config.yaml
hidden_size: 256
positions: "rope"
tie_word_embeddings: false
parallel_block: false
Each number is 50 + 10 x the weight over its row's rms, rounded and kept within 0 to 99. Layers, rows and columns count from 0. The size before them is the row's rms in percent of the matrix's.

# layer 5 MLP up, 704x256, rms 0.197, rows 396-404, columns 0-255
103:57 46 39 55 57 51 34 44 66 45 48 50 60 58 57 56 59 45 62 52 57 49 51 40 45 46 42 51 52 38 37 55 54 57 42 50 46 37 46 50 38 45 65 47 57 39 53 73 41 33 52 48 69 60 57 40 56 40 35 63 64 44 55 45 45 45 59 40 52 49 56 26 53 50 50 55 59 54 44 63 47 54 57 56 43 67 78 50 44 73 50 57 57 58 51 34 43 52 58 58 57 43 50 48 43 40 65 59 63 44 36 52 47 47 61 50 54 60 43 51 39 55 35 68 51 49 55 60 60 52 47 42 37 66 35 67 36 47 46 35 56 48 55 31 60 58 40 50 23 54 34 43 60 43 26 42 45 75 50 47 47 50 45 53 34 52 40 37 62 48 41 46 46 52 45 44 66 67 64 52 34 41 58 30 53 64 38 50 65 46 45 48 53 50 51 47 51 45 56 41 57 41 36 37 58 41 45 37 48 28 54 65 58 59 49 35 51 43 47 58 65 48 54 56 31 50 43 37 50 31 51 57 64 54 64 37 65 31 41 53 47 43 55 54 73 61 52 42 37 27 51 59 26 47 61 40
104:42 42 29 64 42 40 48 51 58 62 55 49 47 39 45 69 30 50 46 49 54 40 33 43 53 65 44 50 36 49 56 58 58 59 43 61 56 47 44 69 62 35 53 48 26 55 52 57 46 43 25 42 65 51 54 65 38 59 46 32 38 62 54 71 45 49 40 59 37 59 42 50 57 49 56 53 41 62 64 53 32 34 58 70 66 73 60 56 52 36 76 38 41 36 51 50 58 39 48 72 33 83 66 50 38 57 52 52 64 55 56 41 68 55 50 43 45 50 34 64 57 59 55 57 60 62 69 51 49 46 36 51 49 54 57 55 47 52 52 51 53 56 39 51 54 49 68 41 54 35 72 47 62 54 56 64 49 25 61 45 53 41 66 47 50 44 52 60 52 65 45 45 53 39 56 54 48 61 54 50 36 59 49 40 38 54 52 51 50 32 49 53 53 59 37 45 44 52 55 48 50 53 54 42 53 51 51 53 45 47 41 25 31 52 56 58 51 46 52 41 59 75 46 68 39 45 48 56 53 53 52 45 51 52 38 40 44 63 45 52 55 57 49 33 33 50 51 39 47 52 58 59 44 46 56 55
107:46 53 54 63 51 66 49 24 71 51 69 61 51 51 45 59 53 76 57 50 56 49 43 52 59 47 60 29 32 56 45 43 58 41 66 41 60 44 65 44 52 40 51 49 69 42 53 61 29 41 49 46 49 50 50 40 57 57 61 50 40 78 37 47 39 45 50 31 55 42 53 48 55 61 54 49 36 27 31 51 39 28 56 41 56 51 48 42 56 56 52 21 47 60 42 60 49 44 43 49 44 54 37 50 47 51 52 62 57 45 59 55 37 43 51 66 57 61 37 54 76 56 48 29 46 46 54 40 50 48 42 34 53 55 41 54 48 54 56 45 39 44 54 51 45 66 30 52 39 68 41 47 51 51 48 33 48 43 62 45 69 38 45 53 46 33 45 48 42 44 61 48 45 34 65 52 45 48 53 47 35 37 53 56 52 39 42 47 43 47 56 63 51 55 40 40 48 54 43 54 40 54 35 46 55 40 55 50 51 21 46 52 50 60 65 51 64 57 60 63 64 62 48 47 71 73 25 34 59 56 61 69 59 54 50 38 46 50 37 61 53 54 54 49 50 58 42 46 54 40 38 44 46 51 60 46
100:49 54 42 52 32 48 47 34 51 42 57 53 50 50 51 55 50 57 45 48 52 51 39 47 45 43 44 51 27 47 52 35 53 43 64 52 34 67 55 67 41 70 49 37 51 36 62 39 52 42 51 65 57 44 52 41 53 30 54 43 47 46 47 64 50 56 58 64 50 65 55 59 27 34 46 51 34 55 40 47 45 39 54 55 57 49 51 52 64 43 52 53 70 71 33 43 46 47 54 35 41 66 52 38 50 66 37 56 51 64 56 42 46 45 36 69 58 46 45 32 50 58 58 41 37 41 62 39 55 59 59 66 66 54 49 47 59 53 53 65 50 65 51 51 46 66 60 21 55 40 56 30 68 65 63 42 48 41 44 51 49 59 47 62 60 43 45 45 43 60 46 54 40 44 52 62 58 39 43 49 65 51 56 64 75 49 39 62 51 57 44 54 50 51 26 65 50 56 47 68 40 42 53 59 52 56 52 55 57 51 38 47 46 40 40 67 73 65 45 48 51 42 45 43 48 55 26 44 49 43 30 23 70 51 46 50 66 65 34 49 52 38 61 52 52 62 47 56 48 56 45 34 57 65 45 48
100:56 37 33 70 33 60 45 47 57 31 46 38 55 57 58 36 49 39 37 44 26 68 51 59 63 63 56 41 66 44 53 56 50 70 58 41 50 52 59 50 48 29 38 59 52 62 48 52 46 41 60 48 56 57 53 56 42 53 35 46 69 51 51 44 38 65 50 58 43 40 64 60 38 61 62 47 42 55 55 45 47 54 51 57 53 52 51 50 54 43 36 49 55 52 45 55 68 46 47 41 41 52 41 47 51 22 28 47 46 46 50 52 52 47 53 51 56 53 44 39 53 48 42 56 65 57 57 54 38 46 46 39 48 59 54 44 37 54 39 42 38 56 42 45 62 64 49 43 50 55 54 52 48 54 40 43 29 44 42 43 44 53 54 54 39 31 57 56 43 59 55 45 55 51 59 45 46 62 48 48 58 61 41 61 62 69 50 51 49 51 62 39 50 32 70 66 58 45 64 58 70 44 60 54 77 46 61 56 44 63 60 48 65 68 44 36 41 50 57 49 46 43 36 44 44 55 36 58 48 32 36 43 25 41 53 30 45 72 53 48 29 35 66 53 52 59 37 37 62 62 37 59 73 55 33 38
102:24 50 54 54 62 55 37 47 44 41 67 29 41 37 43 67 36 52 48 51 61 62 61 59 52 49 52 70 42 33 57 40 43 56 57 51 69 47 54 47 55 64 56 29 51 50 62 44 41 31 53 44 57 51 51 63 52 53 39 46 50 40 55 35 50 36 54 50 48 54 56 38 46 29 53 55 34 43 52 48 50 44 46 32 43 68 39 48 64 49 42 55 45 56 44 40 62 45 39 40 49 47 44 39 42 47 48 43 51 43 65 61 54 49 39 53 65 44 63 67 42 47 54 45 52 39 62 38 52 63 22 38 49 64 55 57 62 51 56 57 36 42 50 50 52 29 22 49 48 58 56 45 49 62 46 53 65 62 52 50 55 60 60 37 48 42 52 45 39 55 38 60 44 73 52 34 48 50 41 56 38 49 44 47 65 51 40 59 61 55 54 39 66 39 49 45 77 48 31 34 57 46 49 49 48 68 69 43 43 46 22 40 62 45 55 36 44 62 42 60 51 50 38 64 53 54 46 46 57 39 56 37 54 43 77 58 40 47 50 54 55 61 53 54 57 46 41 44 44 48 42 68 34 34 47 61
100:42 51 43 50 54 38 56 52 41 47 51 46 61 64 61 46 59 40 49 50 34 43 56 54 54 41 32 63 61 38 47 47 41 54 49 54 68 42 38 58 54 41 57 48 37 53 44 55 47 43 35 45 45 47 38 57 36 55 44 69 52 49 31 57 48 50 52 50 60 38 64 53 41 43 58 29 55 43 52 43 57 41 57 44 39 66 45 44 61 62 46 52 58 40 32 48 55 54 50 44 63 55 61 47 50 35 53 51 44 66 49 64 51 43 32 51 33 40 54 64 54 49 42 46 35 45 38 46 62 39 28 59 24 40 40 54 44 57 33 59 40 62 45 53 65 49 44 70 62 56 72 61 41 54 43 59 39 53 61 44 48 38 50 60 73 42 46 65 48 46 60 65 39 36 52 49 38 43 43 48 66 43 64 56 65 48 43 33 57 42 54 65 52 66 58 41 54 59 45 65 52 47 57 56 52 46 40 47 60 51 41 49 54 72 51 43 50 51 58 41 64 43 39 49 60 44 72 58 66 42 43 34 43 69 58 47 28 56 48 43 50 57 22 60 40 54 60 52 42 60 62 67 79 50 32 43
096:37 53 48 50 59 63 44 49 39 65 55 55 50 51 69 63 39 45 75 45 28 49 67 54 43 41 60 53 43 67 58 30 62 50 60 49 27 61 32 30 52 50 42 52 49 50 51 41 56 64 56 36 35 57 37 47 43 42 49 69 54 49 60 30 55 39 48 51 47 51 47 58 56 54 55 38 34 57 52 52 54 29 58 59 44 50 39 44 27 54 58 55 51 54 57 35 49 38 40 53 55 60 65 50 42 23 55 26 60 53 51 51 33 52 52 33 54 37 50 59 53 47 58 59 28 45 35 44 57 44 53 55 67 68 58 56 35 53 45 40 46 33 52 46 51 40 32 46 51 30 40 49 45 30 71 36 57 44 56 56 34 60 62 40 48 43 58 73 37 46 48 54 57 41 53 59 45 46 39 45 71 58 50 53 64 48 30 54 43 43 61 54 39 42 45 51 44 27 54 50 46 57 37 52 52 56 52 46 42 55 55 42 59 61 57 42 57 66 50 50 52 44 62 49 53 76 61 61 51 55 65 44 50 50 36 45 60 53 44 65 55 49 45 50 53 38 40 62 60 57 55 52 54 53 62 45
101:55 38 54 61 31 47 64 35 49 51 52 51 62 66 47 39 53 43 55 54 33 47 44 42 33 35 52 46 59 61 46 53 54 44 47 36 50 48 56 49 50 35 25 53 48 62 64 48 68 46 52 55 37 48 42 43 44 67 43 41 53 54 37 61 29 26 52 50 57 48 37 55 50 57 60 33 46 55 39 59 38 47 52 50 32 58 58 50 63 60 69 46 36 32 51 45 58 70 34 52 48 37 55 57 50 49 59 44 37 44 55 49 42 47 58 30 46 38 47 49 61 59 61 58 55 60 46 45 62 38 40 59 37 50 51 47 52 51 47 57 61 52 45 61 63 59 43 29 43 58 67 52 47 52 48 52 45 43 53 61 37 43 66 38 46 31 51 42 52 41 44 42 48 52 59 45 36 70 39 32 51 57 50 56 72 47 49 67 49 35 58 37 35 40 41 48 61 57 51 32 65 56 67 34 50 50 32 41 36 28 51 56 49 54 51 60 61 38 44 69 48 52 60 48 44 46 68 51 58 59 39 56 41 57 41 75 65 51 50 53 22 45 49 54 59 38 61 38 49 44 35 63 55 57 43 42
# layer 5 MLP down (transposed), 704x256, rms 0.184, rows 396-404, columns 0-255
103:59 73 36 54 46 65 43 47 47 52 37 47 40 56 54 32 37 35 47 51 58 44 44 52 43 54 59 50 46 50 44 44 47 48 42 56 64 38 51 56 60 52 70 39 37 29 40 49 70 62 54 36 51 38 49 51 62 45 56 60 43 54 53 26 51 35 52 59 59 47 57 28 51 50 53 53 47 52 57 57 55 49 48 69 51 65 36 52 60 63 63 15 57 49 50 42 35 44 49 52 48 61 48 59 44 68 49 42 44 40 54 55 57 46 59 37 42 68 58 39 35 49 49 48 40 56 50 52 56 44 45 35 53 65 62 36 47 32 42 53 53 71 50 43 58 50 45 38 20 54 41 54 57 52 33 53 57 45 59 48 47 57 42 56 36 46 65 52 50 49 63 46 50 48 52 49 54 46 43 62 55 65 52 40 46 69 47 44 49 25 55 57 50 57 55 44 44 47 54 49 51 38 53 57 55 39 47 44 44 52 58 43 50 25 36 64 59 73 42 57 50 61 44 53 50 40 37 63 63 39 52 46 50 34 28 60 59 29 51 62 48 61 39 61 50 59 41 75 46 27 55 30 59 62 47 45
099:45 44 69 52 46 46 47 29 73 47 52 44 50 47 50 56 53 45 61 49 46 54 64 58 37 53 39 37 63 42 50 66 57 62 55 57 50 37 42 72 75 53 53 48 52 44 67 56 60 48 40 57 33 64 55 52 47 51 44 45 43 59 46 63 46 48 44 54 51 53 48 33 67 67 67 51 63 42 61 48 44 40 64 51 46 57 53 49 50 58 45 51 45 43 57 52 38 56 60 45 47 45 66 43 54 51 58 42 43 42 54 38 56 52 57 51 63 36 47 48 46 52 64 45 61 47 34 53 57 66 44 69 24 35 33 54 62 61 51 46 58 46 69 47 47 76 50 40 52 54 49 63 70 43 47 44 51 45 28 47 49 49 52 51 46 46 64 58 33 44 40 51 56 45 48 58 62 45 42 60 73 69 55 55 38 58 81 56 48 52 48 52 47 64 50 50 49 32 66 44 80 55 43 51 61 73 56 56 47 42 54 42 33 49 56 53 65 50 52 46 57 58 49 73 49 55 60 52 45 38 53 41 45 47 54 56 57 56 69 55 61 40 64 33 39 41 66 51 36 44 57 51 63 32 34 41
104:71 31 57 51 52 53 52 25 58 61 51 63 59 45 57 41 62 55 56 37 38 55 48 50 49 67 57 29 38 46 50 52 57 52 40 35 41 24 46 61 50 59 28 39 64 45 58 46 55 53 44 58 51 60 39 42 60 47 37 39 37 52 45 54 47 56 66 71 61 48 41 24 34 38 28 35 60 44 59 48 34 37 46 46 42 56 56 39 54 54 57 47 54 48 47 55 53 42 56 47 54 61 33 64 51 74 50 50 61 54 40 45 51 36 52 56 57 45 38 43 56 64 46 56 59 56 51 41 51 61 58 38 49 60 43 34 44 36 32 36 61 53 51 41 61 46 56 55 54 52 38 68 72 35 51 39 44 36 39 35 42 38 45 42 46 39 60 58 53 66 46 56 46 41 38 64 58 46 37 50 63 51 44 56 52 48 61 58 71 45 40 50 55 55 39 54 57 60 36 51 67 41 41 40 45 56 33 49 72 44 46 43 60 66 53 47 56 53 50 62 67 59 48 48 51 51 49 49 43 55 67 51 52 55 83 46 39 58 73 48 54 34 54 55 50 53 54 50 48 48 35 55 46 45 38 43
103:37 62 64 37 53 55 61 60 55 68 62 49 41 46 56 60 49 39 43 57 60 37 53 63 45 47 43 50 63 48 50 48 45 45 51 49 47 50 50 47 39 43 59 46 49 49 58 42 35 57 52 48 52 44 40 48 56 53 35 41 46 49 46 47 55 59 53 31 55 68 52 49 65 61 64 45 39 71 42 56 64 49 45 34 63 60 45 57 60 65 42 41 49 60 39 34 37 49 51 50 38 22 35 37 53 58 33 66 59 48 49 67 59 44 49 65 44 41 58 65 63 64 46 42 58 50 66 34 54 48 44 67 53 57 47 50 49 47 67 63 41 60 47 57 45 54 66 68 53 41 59 47 38 46 44 72 54 51 42 57 57 41 69 42 59 43 48 30 34 67 54 53 44 42 44 46 62 55 58 41 59 47 73 59 58 47 51 61 62 62 42 67 63 59 51 26 31 48 38 47 30 36 64 44 40 42 28 59 59 42 33 50 55 37 61 36 45 57 61 59 57 45 49 53 48 34 47 45 45 38 50 60 65 56 46 43 47 46 49 57 37 37 50 47 56 44 39 47 63 58 71 25 65 42 48 45
104:54 48 44 43 47 49 54 56 38 32 60 51 45 53 59 48 50 54 59 49 55 64 63 65 55 58 53 45 42 40 55 48 56 59 53 67 48 47 72 55 59 51 44 56 57 48 66 59 57 65 54 45 44 43 37 45 50 49 41 39 59 36 40 38 56 50 56 65 59 37 55 51 69 58 57 57 49 45 41 43 40 57 49 64 58 41 54 53 29 39 44 44 45 63 59 56 39 57 28 46 60 53 55 55 59 53 51 60 64 43 37 60 65 54 48 55 58 32 69 51 56 62 45 62 41 33 69 52 47 64 52 56 34 40 31 46 50 38 62 37 56 49 53 58 38 53 55 54 41 53 43 35 47 52 48 42 33 54 52 48 20 29 33 63 65 52 44 56 59 46 61 50 48 40 59 55 51 59 26 50 63 59 56 60 49 51 50 26 57 41 45 51 30 55 50 40 55 39 72 52 43 43 47 43 49 58 50 49 61 46 47 46 50 43 54 36 58 36 29 58 52 62 49 38 52 63 82 51 51 56 47 45 57 27 63 36 54 55 67 53 62 53 54 81 55 44 37 46 56 74 47 44 58 67 52 57
106:46 60 57 30 39 56 51 53 57 47 63 72 66 41 43 45 36 45 54 42 56 31 46 65 50 47 30 39 41 54 58 40 18 50 42 41 48 41 62 44 44 60 53 39 46 64 65 57 50 55 51 26 75 31 42 48 42 68 58 70 59 66 61 46 45 36 60 58 62 54 70 53 52 54 39 28 43 58 35 57 41 61 53 46 53 46 44 37 50 58 55 51 43 55 44 48 44 52 43 40 42 41 57 42 49 51 52 53 34 49 63 34 45 40 58 54 52 69 50 41 55 34 63 51 62 64 62 49 43 44 56 60 55 49 47 51 44 62 58 63 39 59 52 66 60 66 44 54 44 49 50 40 46 47 35 45 49 57 48 37 44 49 63 39 50 46 60 59 58 61 44 50 34 42 60 34 35 66 68 49 43 46 51 46 56 68 39 48 64 53 60 49 69 34 42 51 57 44 51 55 47 61 44 41 54 33 59 53 51 47 72 42 40 58 59 42 52 41 45 48 53 46 57 31 47 39 34 57 53 43 58 52 61 50 44 43 56 46 55 71 43 37 57 79 42 42 39 47 45 54 67 62 61 39 48 62
099:30 40 53 51 65 63 57 69 48 32 50 50 41 51 50 45 57 44 64 38 49 49 40 48 59 41 42 47 52 48 18 59 45 42 46 54 66 43 52 41 62 49 49 47 57 49 58 51 38 42 51 35 75 57 48 42 46 52 54 53 57 48 54 51 58 73 43 40 46 55 39 46 56 49 54 52 48 59 52 51 36 54 59 29 57 54 46 52 35 61 37 56 55 52 35 44 42 55 52 67 52 61 49 59 50 50 46 59 42 50 64 48 53 60 63 53 57 57 56 58 42 55 46 59 53 56 44 49 61 45 39 45 53 25 34 44 29 61 54 57 46 49 32 65 48 46 44 52 44 51 50 56 50 42 37 58 51 73 57 37 16 53 49 55 40 54 40 55 18 57 45 54 59 54 45 48 57 34 63 41 44 46 51 61 67 51 54 52 56 32 55 62 66 48 49 35 38 65 60 46 64 52 39 57 61 55 34 52 51 54 50 46 20 32 39 56 47 46 56 38 33 57 38 21 66 61 44 37 59 59 47 40 45 59 51 53 48 51 51 45 37 51 45 51 44 47 52 72 60 65 47 61 48 25 37 56
101:52 63 48 49 64 59 67 50 37 66 62 40 47 54 48 69 63 57 54 45 60 37 44 61 40 47 47 41 67 58 68 42 39 42 54 70 32 62 43 35 57 52 44 52 32 56 64 45 55 61 48 48 48 62 55 25 69 33 57 47 38 48 61 55 54 54 38 59 40 45 49 51 40 47 44 55 44 73 60 52 50 49 35 48 57 54 48 53 66 42 59 50 39 51 52 45 39 41 41 40 49 52 43 58 51 49 41 41 70 47 50 52 49 41 37 56 47 33 49 48 56 59 50 55 47 50 37 66 28 41 59 66 68 51 43 75 49 49 35 37 65 43 59 65 43 51 56 58 48 49 43 31 51 40 57 42 54 39 48 49 58 50 69 54 35 75 54 52 46 50 46 47 49 52 57 42 43 53 55 33 57 44 61 61 76 42 41 39 53 38 58 69 54 43 41 40 55 32 56 55 52 52 41 62 44 43 40 47 63 59 54 44 63 52 42 46 56 41 38 56 55 37 51 34 63 54 44 56 65 43 66 38 37 39 33 35 51 39 60 47 37 26 60 49 63 41 42 44 50 57 63 38 55 51 25 49
099:34 52 51 40 41 51 29 40 43 37 52 50 36 30 27 50 48 43 52 50 32 58 56 55 48 57 35 44 43 53 57 52 44 52 59 64 33 40 68 27 48 58 47 39 49 55 51 59 46 48 52 49 47 64 38 54 29 50 51 60 49 46 57 52 34 59 57 54 64 63 59 53 56 53 50 47 45 42 38 39 54 56 69 54 36 31 54 31 49 47 47 49 31 53 52 52 43 57 50 51 56 45 50 51 53 49 49 42 42 57 52 51 58 47 60 26 37 47 44 51 51 40 49 60 67 53 60 40 47 32 40 28 64 62 52 40 43 52 60 65 45 57 55 58 53 71 51 54 70 39 62 55 36 45 73 55 63 39 42 43 53 59 56 51 60 53 33 57 58 57 59 59 35 59 55 44 43 33 39 46 52 23 31 46 50 66 50 62 52 56 44 53 38 38 40 44 32 53 64 71 53 36 51 47 46 45 50 56 33 41 40 55 45 55 30 57 40 40 59 57 52 48 54 43 45 53 76 56 58 68 47 50 37 66 35 58 45 46 49 54 49 73 31 60 65 60 48 56 55 40 38 33 46 58 47 38
# layer 5 MLP gate, 704x256, rms 0.197, rows 397-405, columns 0-255
104:60 63 55 51 59 58 39 55 38 41 39 61 58 43 56 47 47 53 60 39 48 51 50 48 50 35 62 47 63 46 51 50 72 59 59 40 51 58 61 55 24 57 46 51 68 54 62 51 37 50 44 40 40 49 41 54 57 28 46 51 52 64 52 44 64 39 52 39 67 45 44 60 49 58 55 43 51 52 47 58 56 50 50 36 68 40 46 58 47 49 49 47 58 45 58 61 62 67 52 54 50 59 62 34 48 72 53 64 35 63 32 63 62 47 39 42 33 59 47 56 52 45 49 39 39 50 45 43 51 39 50 43 47 49 48 62 61 44 48 48 61 48 53 43 62 38 68 56 65 39 49 29 39 58 38 63 65 43 52 51 62 76 64 44 49 42 49 72 39 63 47 36 48 55 38 63 43 34 61 43 60 68 39 51 49 44 61 48 69 56 41 62 51 53 63 59 39 48 61 39 67 56 74 57 54 54 35 45 66 57 41 30 67 36 67 50 42 57 73 50 51 40 44 51 49 43 53 58 56 51 21 55 50 37 53 44 57 65 49 50 59 45 41 45 44 35 60 45 68 59 57 61 45 46 62 55
103:63 61 64 65 46 37 60 54 43 51 50 48 36 77 58 51 67 35 55 34 43 47 36 54 47 43 46 45 39 60 47 49 56 40 55 56 35 64 41 62 41 62 45 47 38 44 62 43 59 44 48 47 43 60 51 42 63 37 73 53 50 59 58 47 30 64 54 54 62 50 58 65 42 45 69 51 19 62 55 37 71 48 34 41 38 61 69 43 46 46 49 59 55 36 57 53 61 54 48 65 60 57 28 61 63 48 56 32 38 36 38 39 41 44 50 59 53 56 28 38 50 61 58 50 42 42 43 42 60 60 55 35 49 59 51 33 56 45 69 64 56 41 54 46 45 40 49 46 29 48 43 50 36 55 45 44 32 59 57 48 35 60 56 44 56 48 66 49 54 47 39 40 40 45 52 70 48 49 48 50 57 50 50 50 45 44 50 35 36 44 48 41 48 42 38 55 56 41 56 44 38 49 48 72 59 51 25 48 21 48 49 46 45 45 39 50 59 48 61 54 52 33 48 65 47 38 58 56 48 67 49 37 44 61 44 54 61 63 54 52 50 52 51 32 57 34 50 60 46 38 49 37 45 59 51 60
099:41 55 33 41 40 67 59 60 63 49 57 44 50 56 50 33 56 53 51 48 40 59 45 55 42 63 62 33 39 58 50 48 50 62 66 50 16 39 47 45 55 51 56 47 41 71 48 50 43 56 54 34 59 46 55 42 57 54 47 37 53 49 62 28 43 50 61 50 51 58 50 71 55 34 47 61 50 48 65 46 50 53 62 53 37 68 53 44 52 33 55 57 46 49 43 49 46 61 55 44 54 42 57 56 39 55 36 61 50 39 51 44 45 29 48 47 48 54 44 31 58 50 40 69 41 56 55 50 25 38 50 51 55 53 32 48 48 40 44 57 63 40 63 42 61 63 65 45 48 54 58 49 52 36 70 42 33 62 35 54 36 43 63 56 49 56 53 47 50 55 44 39 53 66 53 77 50 64 39 67 55 45 47 56 50 63 64 42 65 68 41 45 39 58 28 47 54 61 43 52 57 52 56 39 57 57 60 43 45 29 58 63 59 55 67 62 55 64 50 50 50 41 38 64 65 44 43 58 59 53 50 69 53 60 56 65 56 27 45 47 54 49 51 62 59 36 63 38 47 33 43 38 49 72 44 52
098:49 31 54 35 41 86 47 28 62 69 59 59 48 60 40 61 51 68 49 48 52 54 56 92 42 54 50 47 56 64 63 37 70 38 39 45 48 50 56 55 43 63 47 62 32 46 62 44 46 48 39 49 59 51 55 52 54 57 56 40 57 58 64 26 30 53 54 53 39 62 57 62 47 49 39 32 52 60 40 59 46 46 55 38 64 56 47 55 34 48 37 62 41 58 49 57 61 48 54 44 56 46 53 58 57 43 38 50 43 43 56 41 49 50 47 39 48 41 49 48 58 53 44 45 59 39 31 52 42 43 51 64 54 54 53 60 54 49 63 26 42 57 48 52 41 74 55 53 53 54 46 36 55 57 48 62 32 39 56 43 49 41 55 30 56 36 40 65 50 44 50 48 35 37 40 53 45 49 39 64 56 50 39 39 35 51 56 47 38 49 52 40 32 53 46 48 37 45 48 49 45 55 59 66 46 47 53 33 27 48 52 51 42 58 27 50 43 56 62 51 47 36 72 39 44 57 47 58 52 35 58 50 54 55 47 69 29 50 62 44 68 35 53 47 47 51 59 50 57 61 55 47 42 53 44 53
098:49 48 39 59 39 49 50 58 58 51 38 32 40 58 54 54 55 40 44 56 42 31 51 43 54 54 55 45 48 61 35 45 49 39 41 57 46 57 57 60 47 41 49 56 50 57 56 61 60 47 49 57 56 59 36 47 57 35 60 47 57 46 48 48 59 65 47 66 56 59 41 53 71 50 43 48 53 53 44 44 52 40 76 32 64 58 48 55 42 47 40 48 40 51 55 47 55 50 39 54 38 20 62 52 78 49 50 36 39 64 52 47 47 44 21 58 47 56 58 57 33 63 43 45 56 52 73 44 55 52 66 50 55 44 23 38 51 47 25 48 55 40 36 34 19 34 50 33 47 68 41 51 42 57 44 32 43 59 59 59 53 53 44 53 46 29 55 56 52 37 49 54 45 36 56 58 38 36 57 38 31 41 41 52 37 52 51 50 59 47 55 55 59 49 45 74 43 34 47 59 60 50 50 52 44 57 44 59 44 61 54 36 50 41 55 72 41 49 55 52 54 56 44 63 45 39 40 51 61 55 56 45 29 51 70 44 56 75 55 49 41 39 52 67 66 53 57 35 42 61 41 53 54 51 53 55
108:47 62 41 60 49 55 55 44 56 45 54 27 53 41 59 50 44 45 56 64 55 48 37 33 33 57 56 58 54 53 46 47 47 50 44 53 54 31 63 38 51 26 34 55 54 56 56 39 55 56 68 40 59 51 42 48 54 38 56 46 69 35 52 30 45 63 37 46 60 62 42 64 44 52 44 68 57 44 55 41 42 50 49 63 43 45 38 53 38 31 63 60 46 59 53 58 79 56 56 50 56 60 34 66 49 63 37 51 56 46 30 36 58 58 71 45 60 55 48 55 52 60 69 55 56 71 35 49 62 49 59 37 52 63 48 42 71 51 76 61 60 51 63 45 38 53 54 49 39 38 58 41 40 39 45 49 50 45 27 44 53 56 63 50 40 41 47 60 53 52 24 54 63 41 45 46 55 44 47 38 35 64 48 48 54 53 47 45 40 48 51 51 45 50 62 64 29 35 53 40 46 50 36 41 51 49 46 49 56 46 57 59 41 49 47 63 59 42 57 66 58 56 48 42 39 44 52 72 30 75 45 49 57 48 39 49 52 60 40 59 52 58 57 62 59 39 32 48 59 37 50 36 33 44 57 56
098:47 53 61 49 42 40 55 56 45 54 46 31 47 40 44 42 43 26 45 46 51 52 59 49 39 59 52 64 59 58 49 44 57 69 58 31 65 37 39 45 55 47 33 47 50 79 53 52 56 58 53 55 54 27 50 52 51 57 38 38 45 45 58 30 53 66 41 57 62 71 57 62 52 59 57 22 50 65 67 59 26 47 45 56 49 67 57 46 37 45 52 45 50 36 39 42 51 63 51 58 26 60 53 51 50 48 40 48 39 79 56 55 44 46 45 51 65 55 54 43 47 43 54 52 33 38 63 53 47 45 44 49 53 43 80 45 51 55 56 42 39 46 50 48 51 49 54 42 60 45 58 41 48 43 58 45 52 45 46 38 40 38 43 42 34 46 50 50 41 66 42 60 63 44 60 53 50 56 48 37 51 50 43 56 65 61 68 64 56 54 45 52 43 58 58 61 53 57 57 38 59 44 37 52 45 51 36 58 43 30 36 63 63 60 60 67 47 38 48 66 65 45 45 48 40 60 53 47 32 83 51 51 48 63 60 42 80 44 51 57 51 59 44 57 47 52 64 57 58 52 51 43 42 54 51 42
104:48 49 54 36 64 37 70 39 40 63 57 55 56 65 28 62 57 57 59 56 44 53 65 67 52 52 51 54 54 56 41 36 49 40 48 49 58 56 57 54 67 60 58 46 23 60 64 55 51 55 45 45 62 43 57 54 41 54 50 54 54 45 47 46 50 62 45 57 49 48 51 50 55 50 66 36 60 53 47 50 44 58 57 62 49 44 61 57 47 62 57 35 50 23 51 47 60 39 44 37 58 44 34 51 57 43 44 58 58 56 44 46 52 63 54 49 39 60 46 37 33 61 46 51 62 76 49 42 59 52 64 67 46 53 57 39 64 40 48 60 44 45 70 40 58 58 54 41 46 56 54 66 57 53 52 50 59 32 45 43 38 59 39 81 72 43 46 55 55 32 71 53 64 49 48 63 41 42 66 48 69 55 44 43 47 51 37 75 54 49 45 73 46 57 68 60 46 56 56 70 46 41 45 55 50 30 32 46 46 51 44 52 37 32 60 54 52 58 37 39 40 54 65 54 44 38 41 44 40 54 60 62 63 51 56 42 45 54 47 41 40 49 46 55 38 61 50 59 66 65 55 53 68 54 27 53
095:56 61 30 46 31 26 52 52 71 45 44 55 51 62 40 64 66 54 28 52 55 52 34 44 61 40 42 40 33 55 50 48 68 55 62 45 41 41 62 53 57 44 45 47 30 36 53 62 60 61 50 42 35 45 61 51 52 49 78 53 65 59 45 61 52 35 58 54 56 50 40 51 38 38 50 45 34 61 28 48 49 57 58 65 37 43 59 61 41 54 66 52 41 48 46 46 57 52 57 38 63 41 38 67 62 53 38 52 51 50 37 67 38 46 60 67 47 61 53 43 62 34 51 54 66 43 61 66 65 61 61 54 52 47 42 29 51 51 65 60 51 55 61 68 48 61 55 62 43 41 36 46 45 44 46 43 57 52 53 57 42 56 58 50 46 48 68 56 50 54 64 38 55 62 59 52 59 53 61 47 51 66 43 40 59 40 48 40 37 57 42 53 55 61 27 51 54 60 41 48 60 46 60 48 63 40 62 36 56 44 45 41 49 43 55 72 58 35 50 44 58 44 62 53 63 49 48 61 47 67 49 54 45 63 48 62 47 60 35 49 44 57 69 45 56 59 41 37 58 50 31 65 37 35 61 43